Part of a small language model's weights.
Size: 17 layers, width 192, 2 heads of 64 (1 for keys and values), MLP 384 SwiGLU, vocabulary 8192.
Architecture: RMSNorm before each block, rotary positions, tied embeddings.
Training: a variant of SOAP for these matrices, 190M tokens, 2903 steps.
Each number is 128 + 24 x the weight over the matrix's rms, rounded and kept within 0 to 255. Layers, rows and columns count from 0. Numbers have three digits each.

# layer 12 MLP up, 384x192, rms 0.136, rows 290-383, columns 64-95
167132058138131085116127147147104101108148149120099125130105143125123118125131119148141192133135
081141087127130144149125118099123203146103141100126133187155070144142126156120165130144153147141
086155133134139140117144155135131084150134120143181131143136150132126182138145158173111156108176
124155130150147128133132134141144112140117105097115120139135149110099155188150150105153142125109
108133118105127130110130110151118133135160153147128119193122143112121139149149100097133124146144
183148102113129072155141183161090122066147174141132174136116167140106089093116116090109100120136
138113098140120087152126158112131113085091157141118125094129141121092117104083139087133131146174
175106124137122143129115121119160131117146109150186114109076092110123153123122124141144129107121
127150103080115130156127118100149102106131137103120088151131174121142113122137105103126150099114
112097120133139143077104154134130113162146152125101135125117123107080110105137142177125137132161
125149123122135110135154148127126134134156146128113177120109129169124141120138130126143147149127
103176107094124145111132131124145167111155137137116087117134115113156116151077101138126112151129
132124125138102137140116156139106138111115107096111142151152110094134108140153140108135166087118
145149104088135138126091109120142118144105085120122138139096110100107100137157130121144106089083
077138119053103154087116132141114137111101165132139109147144119152117106100131116118117146155113
100148172162136088117075154120137082130138127106141134148174126118117107103128107125165140135131
131116164133131143152133096118158158082128147144154121114107130123085124110096075126132109170144
123111131114138126159125165111155106096179116120118129138098168105107148145102120133142135077099
168144135086103123126107134126118144084172143131137158125115165111172113131157141132165144176092
131158102139161108080117099123130158146141101077143130150104145107141181099135157120155137143096
089124102117075160093153141124115132096140184105124093137095098094125121122143131079130110138110
129100130132145165126094136161108112109127099109152120180118123116126118118125180121128149127164
119130140150134116119093110122167093099115186147141092139110138126128122110102161149119164128083
141167116141130146135091135103111092131128120120127134126130128106139142143163105171156149103130
113163091146155130135137155109169143067156110144161162137160100143128124100128176144148123154166
169110120174115120154081127149155140093088141137106136162154149153136123144114158098154141153124
135108114131133118114114140102146102156172105129119158136096138108081132147124084117075105128095
132171128122107158160155183134130116153135106110113108137169151120090157121143132126105144113115
095103110147123082110203153142117106124147164073128101180102115150132124099095105142143137108109
134128156088135092134144100145127134112134085165131140113114121097098074143102151115102183131133
142123134156102090119109111148133116150201100176144087127094121130128128126146122127145110113145
133121149116113097159064162164128122125099114146154165130086119100138101134127129174123146169126
121152133101133085157081129120127189119149090112144107152136124095108115136146156154141159135118
108155129127160152120135094167102125129128147160156158113146133141133142126139165141104121149101
107133133159137142120068138186171132131120124119141118087164198111120140110164148145121111150106
095204145139149140118154127115109136108090118126121178136138130129126143133118138132132095145150
155153102117161120108143154123144150132142114142133132123126144138176171157103148110132105132162
110121111143103117083108097147151166143097101150093134119133158176119111109118120156110124114129
083134069135110148120113100105120136105146154143108125099106131133131106162157142087103139130128
173108115155168086150110089149114137113104112109110102108154133121128117055150125172157116116129
148117135092133082159109124149144129151112113138139158140201145109109132128101126137128128159142
144107157118136149148071109150157131157094121135096113159128125130065160116136102135137143121111
113120126140141124093102165109094164136158143164125115160129146131096149166130179119102156105119
080077121089162121139098108158117150108100116146106149115114125142118096146160147098166132183089
155152169129152115150140140093185168124153110173130134135178123132107155149104170106109092139172
134138071134099102132108136126159126093150138105148143146129130124127156107138112075113128103119
133103129122129121155119131121101121084146118166117148134119150131124120173172146097152095141145
147149102123117091144131193136124126085153136118067152098135129132163122091175143159149150104110
129133117100121155103104108155128094092125135116109134179154108164140115120132146145118096128114
148166172137102111145143153105153173128117139097148158118104061097118112141106115114107123131130
122147147113121127105117104166120120176103163150135156096112148173139109157118133133119128150149
108144136151132123132113162181128146119085117129136165125131156124143116105101123134150146147142
195112161128144177103159160159110120125123140110142154137141147080131116165118113061111138137153
118130151109130137108167174153163143146122148096150112165112132124085121139122161138131124119141
114103150123094119136106126117077157124135137104149100112113130097157167100106180059148116132122
117107121144114103168145137116120153107067137129118107087111131121142132088155102111157126181135
165122113104123090134131124132126159084112163171123129164147115116084136119121148088120107146108
150075115106091124128139129143133138134099153136113117096160129121083110123117116138148148115137
073136120131124165146116156134088119142105116099093135110136121119105134094146160128156150137180
141118161098079114152105141138117100171090168126125081135105112154111101130160087128175108104129
188104148160138084149109112108118112106128136171145135117125162124113127128072103126123093113141
090102121117093123117170137145143123127133137128133141128139108091135097182176165163148116165113
137074152114089090161150120107156102165129157118135098146148143151106113134121133153068118118137
103173148147152104158138123082106167117128158090125091115104151157121137143096179109146130138129
133089120157150100118139067111137075137155123087120152092108134101154103140084132147133106117085
133184112143103124160122169126139154120084140078144138120136119113119125131148113102156144121151
078106127132136129151130140107121098129109140109131124084156114157144136148100101105171108172136
138093152155152140121137105100081118083119154135145123149127122135138122073090118105135166164074
091116106135139145140120152114106127152167121094104156142150146139132132163106140133126166143111
122134158130105150131148116124135099136109150135116136110148167162148134132114106152119147117119
154126114150154136130131121113132121114120125145075113132112093105113156115128117139066132142129
108125132144126086142151104130117137125113120130161089117164119116144136151123143122148169125128
140101085084111098142147137116147124152167090105129135137163103164168111146165141130171111111133
132110104123106121109128093097144122122123137137081144119140119153170088116121118096146134136112
124074162161139098165157127139122136146120148145159121120115127147137136140110135140113146095119
126116142125183103130137116106158107091110167102106130161125127133097141135103101166095120108120
172085129118128143123092098122142144136156130097080133147125143164119163146105195123097170130160
117100143130106123126106141106137160115124129130127110130156114124109104144130138120101125109084
141143149098157123131112110156146152100146166141180114139100136155108144148162073110087122122090
155145121141077150117120145107138084100110150182130076116115110178086158153140151120121121100115
135113144127111061138118141074108172169119156147158115163100129145183131148136157107120121171088
112124171109122184103139128125128122128137094124158117132140138175146106127135101143146152126140
067128126157107109104138105137150125125137132144154140066076111096214141165142137103154128158142
118131135136155090117137161136146149143180126130153110087113137123115114130132152170155133142128
118103156128143172079090139108158151119104150139151126096098108132121110126129152126083123120128
114131129117124155091152116164147128128122085117137114154109118100151139100131129071120117122111
142147143092163129129142098125088141100110130106144146197117141139159113139174139130111101148142
159124166118128146141086138145146101149112140167147122147129133150110116109099098123124075129129
107120151142088135112125139167137142113158120139150170086123156154138170134159112130131162147086
140101153114170172122169116124138123153112124146091061113111108141121160134124124144156171146146
142154128131131116142139124125115169128147100122130145104124089107121144101127122133155123144094
104117104133140123107150122120124157111159109133127106141139125113128156149119113121137118095147
100134140119139112103147108112095095113154114104090138121109137125105099116140102156135125127132
146137128100126137101078174080143120121120122095143154160119091167101128128109141151131126163140
# layer 12 MLP down (transposed), 384x192, rms 0.143, rows 290-383, columns 64-95
120119102098124162149151084101139111127171142156108085132122143096144152106106155100127155155204
097138129141104127114167149116085137153147165111138103090082154101098138085090117134071106141083
130113121088149139123141154115156155120149157147138150154139091109117146124145104109130151128109
121142123104135100158116134127119089160121159172140130150097109113116117119120159108127149154135
152153088109136101140105116133152134173104137123134105103082148153144162091140160111127115071142
221107111111141146114112150118117134150095141117127154160158121125124077099102140115090113150106
138110104109153164083111128065163084104097161129166141159135097077100154104128141139132185093126
141112127153104147150096182137130099152111125128115106103134108151159125138174177131133104105119
078115133135121104118175148085127108129095093148135110120129150127109126106148108138166128108081
131157136134114114145120149113139115107147121151152137115125143080163119106123107113104134128135
136112109150123175142081130135106116102109146157160145143149131153158139102086141203108175133126
117104138127138157169097157152099117132091135164174101148156130140112100120124163121152132093141
146137143128154118101091132153115120148147114125103099080109102139145128090087126140154116129111
120082126131095128116154150160136090118115125145182093146156137114127140118090131143129161132105
135126140080160127117146155127127083129161094116194125128125171142154127131165125130116113119146
135092128102148140097161106115134175107095103129124141163152155097112111159132118126148105129138
093141103117136103083103160114136140118138141136129151141140142115133160136129158130161134144132
088092142115152120092086111149143122129137126147126168124117151136108148165118045115139120101084
163098134130127086142141166111150179125141126124140103149121123115170151092091104117131084116148
148124130136103124139139089166105173154149096136126134136124114156111154135115125114134144149131
116139073115099105171107185170147098122087176124111101149090138102136150115126134118110161143100
154145127138152116143130142110172158148086117137146158180132132097137138082138115120113144109101
135148102104106115130151127106125105114148070117105146137151160151137110158127116123054139122160
149126158142154105116172152107106136127134111126082143114113138127124126113139113143167103136115
140124147135111092101154120123137149146171086159175144099099185121105131130169102123092130144165
121161172134107176131153128116168156136148143137160139138142173165138114132140203106152147093160
142103170174141090124131069109137170115147138108106129098107131115139166127132116077118111153094
099140120105159108154119095146157108147131123131128120130097107126167124137154131161142165075128
175096110077071111089134124128160123113112109132106099118128159158118147068098134109120135168124
098124140146138147118107158111124117138162128120109153140119126110159108188139132134123125149160
148112097125148142141126090109119092070119124136113139128133118138151143090159078145175172118111
110105119157128068120080118077104125134131113102137146147116134139121116115128156098112131167176
118102142131150122125150098124111132148131158100096138147122163125162102069134074101115075116133
099129130101130100126090150144125141170130095126145078111111119114140123169141150104134113080134
104144125104133125108109138138118160149116130194157118115120133103145135179127084134095126111148
092116111135085115110136144115100127086125143115128102078114071131122098161118118107148076114147
128145081135096106188074165131076170164121152128130114094150105111114150126132149089159133137126
147103143100127127120121133122120163126139138137124109137114111135112142150126142159141118123089
105094137164129101157135119146172119121162120140107106123125125140148105177120134149125107127089
151148103098141083100112101090167112116145184097116152110116136119132138174136123137135085149138
132148141155145099084164119123138122115139101120072122130091129129137141120113115150080118143136
051159119094108109143143142102097161073171142062120163150156128116132112110133144136125152170106
147112094116142146129109133136127130118139105119111135145146108110103125157119128157124135117112
126142134107164119115192108103131144147154144145132150118093083130108095102103116135118162118114
135146145107115129118124180113144136170119119136091108083098133113125175110130163079168158108114
172118134147087117107159152141154149163103170116176128115141109133118130120103154152135123133162
126123091121120148143079186097143148125138129147150152118116115117112095118182130171130148156154
127093111190130086150155131122086116132133171111144163119113105160142112128132137112144155107141
091116137089125103204131097107135159085096130130116117132152127086126157112135102164118093120120
119128092147145114127110115119105146113093135121137126137113122106105146124134127129156129106104
144121145142117109127113117124110141137178123100119179117135143138087103124117141122153104159103
115084123114150117149133133142096128109142150102139144144125137133098117104134134111122122133115
140088124172100094140157153124137113106091183111101169151172081137138108098092118095123109166120
165110145125158113130104179131115129098144127135143165112109088132105114140117108110093094109168
124116099078115112112110145096114166078126104153083127136133112159090126145113162124159157124116
138128131099132107151106100136073159147127142121137155120158135136139111123116101117128092104110
107143107141092147177153091114174119095102155147128109099124138141132122110144124117091125141130
139153129116141129137137170122111108106081132113135150139096151142116143150110188142123126095124
129158094149135122128105123126163103133127091111177075111143121153105145086111133113120166127106
108124110197183127124103152156115109135155169088140120114164142114138097083112144111155083101110
101125121095172129141151158145103106120102115119114140131106103124138157136124138166079146118107
138145136162138139145095145115160136089169137101121142154142132148105154141102100130108123154133
128118137139141124173144148133081152140113139124172115113122111115157168130138147161142119165176
114145161129125136084135098173128121097097068170106115117106104140112096117122132117143108108111
147174170083112112126135088133079132111121167108126164155125141145124159108109159162127156138134
132123155117110113147115134104111092165134151124121109140158119112121155097182136130155138119135
079131121110158119146126139136117139085135140118107137143122126111127092111154133135122151124133
101109166134112143114166112108131143130131116149104149131128093125115131111095132125128123123115
109148112147111112098140154134124136133145169128115137140120091096117103164178141170153168126195
122138169146130140118177120158140107058161112133159124149176105160137132158120124175170108148109
103141172150113152124130068117140124140121144174131164148117114121133131132142141116189113113123
140177103093117125121096140138141129153128175130144156113119113148121102137146144155120147175122
156133141121114111127126191128115090117133132095133130120147127125162112117114140159133151139097
128104119093100115158157151118134113187121122154157076115159168135160135152115141140119113129115
143106096150134164116113143125144134126106095169087152125115123078113154132067124118154084136147
106141120125082099149105145156120087086086157155139120125123140138138145101075140125161159130155
147097156147098178146121106140143158149147129111126117115136140104101140156152107127159163078134
109125123128127123164090149137153144141142111117129136141125153130094121090144114101136138099083
128157130098149144113086133127170092088122134104102139157120101102114103126126132114132136120144
175113144147135114117169117123144151144098155079104135145121127151107102084138142149140131122170
141142196120118105147115141152112225110158169172110158119164119124107178095118144125123135135131
162130073108105136153122106110125157113145129142139101138120166165095133139134088167148121135149
142143120105127172119098108150135104134126108116127157162072179150129118140151123142158113167139
135118130093101122109110107141123116163135103123156123125137119122145113148143101100070163111189
105107137110081155145113170192134131126121123130148134135151121086123120123099093077163149146158
126108147112129142114122140113130162140196114158128149128131107128142167171139129104135135195109
100183113119077100137139114113136096132131108107119091119088105116117162149087166136108123123126
084125135117136157087143095156136095100136174136149145148120107114121142156120154136117170102166
143092096094134114121154157132120091100100126105119107144128144130130115111147124121115115109137
118151174135137104141167128111126171129135152129149151160106104097118154108156112115116147185110
118142115122150156125100099153146134124097089113135137130159130119159166138101143118146135111139
120138095171148138153150107083149120143163129140089110137109156125124131160100151112096130102135
127087157135114127111118183149138076152110141106132131137091143122114108123159147107117125092107
139106134106100152162097095137134122094129135170143106126141122150118148181107161137140120124146
# layer 12 MLP gate, 384x192, rms 0.133, rows 291-383, columns 64-95
121132111126153147084145109089126112110113127172105155137129110133137094173115126134131150123123
176142100128155117118126105133131123126135098104173167112096141150187123135121125099158139130158
123076051114126162147121095146120150111094148169163087134131124134114118082174125125137114107145
132136091117137145164179168165090104149124124127104112091180100157104114136103153144118152151096
086163118127146094083112141142143125138109143151156121137145146128121103167133110173115145116164
119158133095112127171159141119091153084116079119141149133158124161079141147112147115133128080158
108140132127135109138123135159119111157145139118151125160140102135100099144143172153111050120111
120153153090157129113137138165127115142124151108127113131123103101123136140138180121115110141148
146136130115149161163094144145139096142150139124160125121144135092142136129111118117057109105126
121101127127142095101152132108165139161168131118100128148117148134111150136144107112135105135143
130108113149116158104130126084077116182126097080125173143122128127145114110142084121143097106116
139113126132171116129095160139126163132121159127150119126127089105120121135162161134154135119121
132123134168148088101139101143155100119154122109141109145134133144123123131134146142141155090126
143117122134168079136156118127183108114150107109152102120150166135103151110139143112129104114140
123148143128142096113147090138113135134138140127116181147124133123174120106110096124153140167113
151109145141147111136157128133131114141181106110130114135101114130110078100143147140103128095116
162094155142159086129109164137132096108146128145115124127077137094136101113102077121091115131129
158148113158132162121130148085126104108112157098130191122119133130131152123144152116105145076136
143121102116124158120120083147149117116128114105162083115123111110130124098149094111123157114145
114129132159122107115146143171159150067138144123170122108083136103120121119153124091133120125149
130154127114113090176094125092142131119142127136119105127172105172140115080120139106144084117142
098145141120123144124155100129140108120153080125116137123138107119120099141080182144129166092147
091137197141134108104166129140133077093147137136174095120111139164153154136125128148109128137132
122154168060136137070077126106118119134093104132150114144117118225153091121085105141132107125085
185113101145100126108108103122130128125171106121130159053146133170138119132117093130111124115088
108171105145147162138131131130120139107144132109112168171112143129154153175137130124152101096143
128145106134144147172148086183168140122130124158179168123098104108147142131168124122122134143145
154101134112104121139105140131145104145091165128150135126096121091141139112101101085150095104161
145121148121156118130135182102135120155111135116154154159158116123124100088132146133109158110159
133108110130133155126135120124124163125110109114104129130107122099169127113151090108124146130102
163127118101114154085115086143135149107155095102134134138106129074100104177118155103145122084119
142143119108107138124108115110116102129092136054144101166145126113144109139111097131166156110151
128110142114123112127103136091115115086139128158135103103166114124172122098130127115100126090117
122127098105087125132093119104158113119149128068126118117091098118139129141141104095174102133102
152092133142110116102153162142169094079152128155127102161127168131136130113095100109156120108095
130151148118133193129110124086150097177137130173128099151131137092096126109134114121115097116123
142130146120145104130094098104162151149138153141134126088127130160108127119118147134124132174114
152135154118141142107134081116144117084163118130107155192132141130104102135069139094135110143179
132098106163132109161142130135118132132139116117178136102098128143151094158136128128147131128138
135131116133147099126096074101170104122115137147118130094159132100126140120131177133136136104196
153123138109131087124177169128096125068152097147171077085137132183109158155144116140179106113113
153067144143130132166197110144191103123120135153133087106111192122121094135115110065157124089100
079114108104132124118164110147137135113149151133169105125112134122115141123129070143129143125085
113144107122194120128190161133106154070096141122122145180144180116090121127098148160102106103145
162102143135175151120140082102144105158125165091135096121080144126091113084167130108118114152131
102092113115131130120151134095110119121112113139137114119122137105120096153106090133148115118183
102120116087110126100150161124119147101130121140081162148126104130110154146153173124145159142144
137162099082160158151130144115132138115106155123121155113142107147175100154104107126145123138125
133119136133131093155158123145105102124150159124140114111105121123125155111110115132117134121129
155141101133108111116120141100154125108111136118115107091139148078174102132141149119139111130158
136073118123127107111142142127145107139135119115138100139120101102199121116134160144103144139126
093129135157126130085139105110137105119115107137135068140069141138073109122127161121139130093091
176135161121105094146110153101130139138142099115142111090130162109093167152102174145144157145141
177170172125175102151145063187143125126159090095223142115098092122131118111123099109126071098143
142109131138152131187164169122118123082163084151124107122127067136132132148100093141126152093173
116111154139161119175147136112113111124085172128132130144130135150154131107157135164164078116131
085148110111158113130146171137143132119127094131162143145148182099130116150139081142174107075120
133165132101131116102117128109139124087133126164124151193116106087137143135112106101139110124074
146160110120136102099130131169104112123118140090186136150080117127159140143162163123107095122138
119136126091132092110133156130134127135115106113151138125180126153142119126114173145122126107133
086117128097145094138162127111118074152094121171149118137099110110118141106112139094143158099146
112116162147135136163158141179128177131139143105133139106084114105151190164082140141118148121123
134107136076117165140125148146163165139164140142110133092137124123150165117132139121131156127161
128097161117124157156126111105127159120129135098123128131121114125125107148140146171087173145128
096148132129118144166135151197144125134197134139118081165111131142119115103150134158143174131092
135108170096159219073168082094146117129128102150120072127108129067147161166149117094148127140157
109087142109116107139145187133110140186117149130153121113103112128136137145127162136139100102117
097083078161135118169145140149138129093112126109146128155094109159146123117117104139129114138097
106127093145115158143129137083116161109140141120135161110078145099132167098092138124142141107126
153149154097152107142133107119138157141113112148104142167109100102119157088144123122118140177102
110088120138158111152146103151155141126127126103199118101173156100149127167110073112155123118101
144127108124146177080141137187172117135151122104127119113085089120128136119137133141169108098126
158153103133127108134113119146115132093148114095132126087123102129122163159119128129103112147157
090130148118158090124146140196128166109128110110167124110089148160108138131096143155160115123141
114110120146173122110105130119181140108103125112119124144118152121129191088103124158088112114140
120141118063149117114098125105129108126116103114134126162129088143118100174097143113122131126180
112114125130109118110112098102147102084086114122110143155129149128129130104133119090166126165168
161129141140103131156120075122134108111141120113154116142136145145131113136118117124130115164109
099110111156152122151131142154090121112111108130092138151125117088163121123102109146136106134157
142124107127115184136088126115145148101108123138106110122121134156104162104100161136118131100114
100126156123145112131123090128140138092090077117164112145165128155149127148136115152103132123126
115145107076180107129119125113114169130142133140134137161141121129100098103118141091089191107144
151128156090134092164150161174124132115097135119177166163122127104125103135117150096140117123140
111099122105135137127134137122104121153139098122128146118125107173117093126140124136110145127128
156126122132115114155086101107093168144152128103132189105124123118136164120123138130106137165135
117098120109106157142092155125145116163103131157154144125145136146141168156131114105100135106186
154112148113155159150134114114091140181146079143085104128133138142127088126119110114140149085144
085140150114118135127133110126158184102138104116148166144140136104152127157108085105122073107111
111096096102122116094103131178111100095092139148118127081164116142121141081083132101166117150134
141126143126129175095140138138141103121106120140102105177122134135136117169118151154135115144107
145153153108132103128137119106120150138182149049115148148112154114144126085111155091085121084110
096132124116152154115134091117115144133137115104052111133103131139113112148115169109100129100120
167152157084172126130091114109099116113112125108148171135136166104097114124103133119131142115109